python train.py --num_attention_heads=2 --norm="rmsnorm" --norm_place="peri" --positions="rope" --qk_norm=false --extras=["capped logits"] --decay_fraction=0.343 --max_seq_len=256 --train_tokens=237500000
Each number is 200 + 20 x the weight over its row's rms, rounded and kept within 0 to 999. Layers, rows and columns count from 0. The size before them is the row's rms in percent of the matrix's.

# layer 3 MLP up, 640x160, rms 0.287, rows 261-267, columns 0-159
110,184,200,212,199,195,206,167,196,199,200,254,227,225,218,221,192,190,206,190,201,171,222,240,200,204,210,168,211,188,205,219,236,229,187,209,180,155,210,191,193,187,180,221,202,190,215,207,191,190,209,227,225,186,207,209,192,201,165,190,186,194,166,173,224,186,227,181,178,185,209,203,214,193,190,150,215,212,204,195,206,190,223,183,164,232,206,171,229,169,251,148,185,202,208,174,210,206,174,230,213,179,211,171,199,215,180,185,177,201,194,203,192,230,229,181,173,193,190,208,210,203,210,213,222,168,199,212,184,199,169,190,205,241,191,221,176,206,234,208,193,191,190,216,224,200,230,198,172,169,202,191,243,222,214,223,207,193,186,205,216
091,185,174,197,199,180,223,182,204,158,154,215,202,209,176,174,218,188,216,177,190,226,219,208,209,188,168,210,192,200,178,217,189,188,205,199,206,208,179,189,194,223,208,196,213,202,203,175,230,202,209,210,189,225,226,182,217,205,219,192,179,199,209,198,216,215,201,201,165,187,155,191,215,156,201,157,186,238,216,225,193,227,189,203,200,166,212,204,203,232,179,187,202,194,188,233,221,193,180,229,203,203,144,198,163,207,203,232,210,182,180,206,221,165,209,239,149,218,176,194,166,171,178,206,163,190,199,175,214,242,235,198,187,223,207,213,196,192,206,219,213,197,222,195,202,215,216,212,184,205,168,178,171,230,218,204,210,199,202,188,210
101,181,218,199,211,183,196,194,203,146,202,176,217,186,202,229,223,248,197,216,203,199,182,215,210,211,189,178,215,172,174,185,199,163,230,197,184,240,170,199,204,199,177,225,195,207,214,166,197,210,172,189,187,196,212,201,210,230,198,207,191,228,199,187,197,233,204,194,198,211,200,211,182,151,203,184,219,238,203,223,170,204,188,190,210,228,194,217,195,222,189,209,226,180,201,177,188,201,182,213,225,197,228,188,186,216,197,211,217,207,190,190,223,208,184,171,199,192,216,183,222,200,181,205,199,165,220,232,180,214,234,196,180,201,215,192,215,212,186,208,202,214,221,182,232,213,203,189,129,253,229,220,154,235,231,214,196,177,197,216,185
108,220,215,201,190,201,210,182,193,218,204,203,196,218,187,168,215,173,195,226,184,186,227,222,207,204,219,221,262,205,205,205,201,216,195,205,209,190,196,198,190,210,162,205,203,219,199,218,249,226,185,197,186,207,184,233,225,213,169,202,215,174,164,214,198,230,204,191,216,197,199,176,172,189,206,209,203,152,204,202,186,214,240,223,194,222,171,220,165,233,236,229,166,200,159,182,192,211,204,186,225,225,173,173,186,234,165,206,177,171,194,212,177,186,193,160,215,207,224,200,193,198,224,187,176,245,200,202,221,201,189,183,190,176,197,208,221,231,173,202,193,191,197,183,226,190,217,182,198,192,178,212,207,245,202,170,205,211,215,190,187
097,192,185,190,194,213,178,182,221,203,185,245,205,184,200,187,138,203,190,209,184,191,177,210,203,199,203,156,194,193,200,159,185,153,173,201,212,199,206,231,163,204,157,223,189,160,167,223,178,157,194,204,186,236,205,210,218,161,226,196,177,200,189,193,205,187,181,185,165,219,203,215,204,173,228,189,216,191,210,196,184,185,187,215,197,190,196,211,193,214,200,149,202,177,211,202,235,181,160,196,201,181,169,157,209,174,197,201,191,226,179,207,186,179,218,214,186,217,195,209,218,214,192,174,204,196,194,190,156,218,174,228,206,179,192,206,206,185,224,207,189,206,193,230,180,193,194,232,171,203,232,195,197,209,205,201,169,190,215,205,190
088,172,225,172,204,208,210,170,182,223,158,220,240,239,187,224,182,189,223,196,241,210,193,213,231,179,262,191,211,187,201,201,227,183,169,195,202,207,218,224,216,198,206,229,208,191,231,203,178,160,180,221,224,209,217,204,185,174,179,211,196,204,204,200,182,186,205,202,206,211,191,209,192,217,197,202,214,164,192,214,178,204,192,158,201,190,173,198,182,206,200,198,214,200,222,171,186,247,174,209,187,220,214,215,183,222,221,210,195,199,198,162,214,203,249,186,206,226,212,193,185,213,177,199,205,158,225,221,223,179,198,238,213,196,208,194,204,212,212,212,212,158,216,224,190,192,206,194,217,201,214,183,183,212,221,218,206,161,180,236,173
103,160,229,199,198,194,164,178,219,219,207,208,200,200,215,183,238,205,197,241,211,211,205,217,205,204,216,201,172,183,225,188,206,233,213,228,190,179,231,169,204,233,212,176,222,207,212,225,167,195,204,228,177,200,225,192,187,195,207,196,207,171,149,203,186,221,197,241,190,194,183,190,202,193,247,191,197,190,218,212,181,249,195,182,181,188,202,219,184,187,191,232,206,220,198,225,228,209,152,202,216,174,180,215,218,197,210,185,199,204,196,232,224,211,202,234,180,183,228,226,197,165,189,208,195,190,241,242,221,190,226,209,197,213,206,197,201,168,167,209,195,207,193,192,237,200,160,209,187,196,184,176,192,211,216,211,187,220,203,166,207
# layer 3 MLP down (transposed), 640x160, rms 0.529, rows 261-267, columns 0-159
099,190,198,174,175,189,163,212,200,209,186,201,233,164,242,205,196,226,191,211,194,177,236,208,195,222,217,216,213,221,228,245,232,200,180,227,186,226,212,186,227,209,245,195,219,205,191,186,177,183,169,184,195,197,212,197,208,180,197,187,229,178,207,203,144,204,198,220,216,212,197,171,207,212,189,228,197,194,220,194,192,185,176,203,217,247,217,212,210,199,188,212,239,210,154,229,221,207,225,181,207,195,197,206,196,193,249,225,196,201,181,191,245,188,214,188,177,191,209,260,175,208,228,219,214,207,228,217,172,216,214,177,187,172,203,177,190,207,220,207,195,188,214,186,211,202,215,210,196,206,186,183,175,185,201,180,184,219,193,180,190
096,196,196,176,192,213,199,201,181,217,236,193,192,159,257,233,190,220,217,225,196,199,192,174,180,252,208,195,185,193,215,195,188,221,214,234,194,188,216,204,210,183,176,192,198,206,194,233,195,204,196,200,216,182,161,190,201,194,147,196,203,207,203,197,194,219,224,230,208,190,265,189,183,216,212,226,225,171,166,192,205,198,239,213,191,208,209,174,198,192,212,205,182,198,190,205,187,210,255,188,178,207,235,188,232,181,180,172,179,206,184,211,177,218,181,190,214,190,209,188,205,194,234,163,224,228,195,224,186,194,189,210,218,143,181,198,206,203,195,197,202,162,172,197,200,205,191,197,188,218,209,207,218,166,229,190,202,182,180,206,202
102,194,201,217,211,191,211,195,197,181,230,206,217,224,235,174,203,123,220,247,233,199,178,215,192,185,175,217,206,199,201,198,210,249,199,182,192,164,221,153,207,201,168,190,157,182,237,205,189,213,189,195,210,192,190,219,227,188,216,190,206,204,206,213,236,191,183,194,214,229,181,209,212,199,199,199,204,211,193,180,194,204,210,209,212,212,180,178,176,193,176,192,171,179,196,201,191,195,169,186,198,195,191,211,178,179,218,203,215,210,190,189,163,206,254,200,206,227,208,213,181,190,191,211,221,187,233,200,171,186,183,191,201,210,196,175,231,196,226,190,193,205,235,229,152,172,200,244,204,155,183,208,212,199,191,195,180,200,213,185,216
106,190,206,168,202,240,189,209,175,175,180,204,189,195,210,197,173,184,174,207,215,168,170,180,208,193,222,192,156,217,200,200,182,172,230,212,186,230,199,220,190,181,211,196,227,209,184,217,212,223,193,200,212,156,208,191,207,181,198,188,192,202,234,186,211,176,195,180,193,179,206,213,201,218,169,178,203,191,177,213,197,172,193,198,216,237,193,215,244,203,193,189,228,231,174,213,197,188,205,207,170,171,196,199,190,192,213,204,165,197,192,201,231,202,180,240,182,221,183,161,195,188,180,155,171,234,185,207,199,219,241,207,190,213,217,164,207,176,211,188,226,204,205,222,191,165,177,221,189,215,214,218,170,171,226,257,215,201,191,207,221
102,185,189,230,200,199,213,180,183,174,221,198,169,184,213,168,208,196,224,199,205,216,214,177,186,204,223,174,195,176,196,187,192,210,210,189,204,188,191,213,223,181,200,206,202,249,185,179,264,222,191,207,189,176,235,192,190,215,222,163,195,213,196,209,223,215,195,242,207,187,175,207,172,169,169,185,200,196,179,219,206,204,209,157,212,207,209,220,214,201,208,175,197,188,195,236,205,165,234,193,215,230,232,208,231,210,191,190,207,204,220,189,176,209,183,205,160,194,215,184,204,206,215,200,215,196,190,210,201,200,206,163,205,193,250,208,216,184,176,191,211,183,187,179,199,215,196,186,209,219,152,239,207,198,140,192,218,169,160,207,224
094,212,198,213,180,213,175,204,203,166,197,160,173,180,200,143,230,199,188,192,157,199,197,201,205,240,162,232,196,190,171,190,189,246,186,214,210,206,182,194,196,183,192,182,184,213,180,237,197,195,225,183,181,196,184,211,172,221,206,198,176,236,214,211,222,191,208,199,185,182,184,229,211,194,215,203,197,229,217,191,199,181,214,223,201,201,217,201,199,187,194,185,165,194,214,211,208,189,233,196,210,182,127,206,201,184,175,207,205,203,164,231,203,194,191,193,201,183,191,195,227,216,219,185,208,199,203,172,168,213,232,178,190,196,178,178,187,200,187,190,205,224,157,195,218,222,171,203,167,184,169,212,184,226,176,181,200,242,172,198,217
107,197,198,193,216,203,203,203,209,217,203,186,240,206,200,236,214,222,187,226,175,207,181,199,227,140,190,185,225,177,168,182,213,214,174,186,190,190,191,202,217,195,240,206,199,180,196,180,214,171,201,220,183,193,190,226,189,215,188,183,243,213,218,185,244,233,205,211,234,184,195,178,237,200,215,221,244,234,212,165,220,206,192,186,198,233,211,171,194,192,205,177,193,172,202,190,210,205,197,192,177,212,208,185,214,242,190,221,221,182,199,219,231,235,205,219,192,221,213,179,211,229,226,223,215,177,206,191,207,211,204,213,208,203,192,168,221,235,190,175,190,168,229,187,188,173,202,180,200,215,190,212,202,207,262,211,178,210,190,200,190
# layer 3 MLP gate, 640x160, rms 0.268, rows 262-267, columns 0-159
096,212,183,195,216,222,219,206,182,184,181,196,242,191,205,232,174,199,227,206,189,210,210,184,202,208,193,211,202,195,195,209,217,182,180,208,157,202,184,206,202,202,194,177,209,236,179,173,212,196,195,210,252,183,206,218,186,190,188,214,189,213,202,201,208,195,169,213,208,197,189,189,154,206,182,183,203,162,202,197,212,179,228,204,205,193,212,217,172,220,219,205,168,224,180,185,201,206,246,221,195,241,184,177,194,179,208,184,227,219,212,186,178,175,196,236,207,212,209,208,207,210,220,212,217,249,216,219,205,171,185,180,210,167,183,243,184,203,219,154,184,232,174,236,179,172,212,235,225,187,213,175,218,180,152,189,210,172,186,190,213
106,219,185,195,196,197,205,181,197,172,184,184,219,158,204,193,190,200,208,186,213,182,202,228,208,208,216,198,198,214,178,197,209,164,191,196,187,215,162,220,232,191,181,203,219,191,200,193,208,196,214,175,190,184,236,213,185,175,223,181,203,203,213,165,207,216,194,217,193,194,213,198,200,131,195,233,224,206,196,224,217,166,188,179,192,189,175,226,177,182,206,161,221,225,177,192,217,173,201,194,227,193,224,251,225,220,204,229,243,197,188,184,221,218,232,204,201,226,202,182,188,193,220,240,205,172,181,202,182,219,223,187,149,186,221,216,179,207,159,217,183,203,202,195,216,219,230,169,185,236,213,191,180,215,216,220,211,210,177,213,196
104,234,196,165,195,213,216,173,209,198,194,197,197,188,180,205,199,177,159,209,236,172,217,212,210,169,187,197,191,188,188,225,218,215,185,215,199,197,216,210,183,198,202,201,187,165,125,177,192,177,170,192,194,228,222,236,186,194,185,188,210,198,181,203,196,226,217,216,225,197,230,210,209,200,263,173,213,196,243,188,192,159,195,182,203,185,188,224,190,220,190,188,210,209,223,163,207,195,221,169,162,187,229,205,193,167,228,198,204,207,198,204,159,203,234,221,189,180,234,214,204,183,215,216,224,175,204,184,209,202,194,165,194,198,219,206,191,182,227,164,180,211,204,229,211,215,210,174,198,193,205,202,212,224,188,181,194,184,212,182,221
103,268,189,204,162,183,202,180,219,197,185,212,194,231,238,184,215,165,218,204,204,207,207,198,176,184,181,221,198,191,213,214,205,218,236,235,178,195,251,201,210,166,194,177,197,224,180,173,210,194,188,197,197,205,201,163,207,188,201,188,212,173,216,211,191,195,193,203,229,204,212,179,202,211,214,240,194,177,184,177,188,192,175,174,206,214,208,205,211,211,222,185,214,218,181,247,179,204,248,178,221,203,233,245,198,196,226,189,208,215,223,190,203,199,177,184,200,181,194,207,194,175,202,223,214,190,175,212,197,189,203,169,215,220,214,214,212,213,204,205,204,149,196,205,193,207,165,189,236,154,225,201,192,194,187,185,240,196,173,190,180
096,195,211,166,203,188,214,191,190,228,177,215,216,202,255,210,169,190,212,218,245,213,204,226,247,173,209,161,180,171,200,211,210,161,193,208,215,193,209,192,182,226,195,194,204,180,178,195,194,209,199,202,231,215,209,223,216,160,190,220,207,207,186,204,179,189,236,201,212,215,208,196,186,222,201,217,192,200,196,231,171,236,196,165,174,203,190,207,194,199,198,188,210,215,199,204,187,201,147,156,189,219,177,212,200,188,196,231,197,206,222,184,209,184,230,205,203,224,226,199,167,209,202,208,182,194,194,216,247,198,228,218,191,228,200,204,194,199,206,207,241,167,197,209,193,200,251,205,229,181,193,214,218,203,240,228,199,168,205,199,159
105,225,200,190,167,215,194,191,191,177,222,209,218,205,236,209,173,222,218,206,181,170,238,231,198,188,210,185,204,194,211,180,192,197,193,200,201,195,213,190,156,196,184,179,202,196,176,234,194,190,200,169,210,177,181,162,223,228,221,223,208,187,188,202,223,210,185,154,232,218,170,207,172,176,160,203,237,188,207,231,179,194,191,225,176,174,199,193,227,183,200,192,191,238,199,202,197,226,178,187,160,202,196,227,193,171,179,215,178,214,198,181,205,188,209,162,218,178,205,193,188,178,199,191,174,220,205,239,168,203,218,191,158,180,203,205,176,166,178,186,222,198,162,202,193,180,212,195,193,183,229,202,188,189,172,206,180,183,219,159,195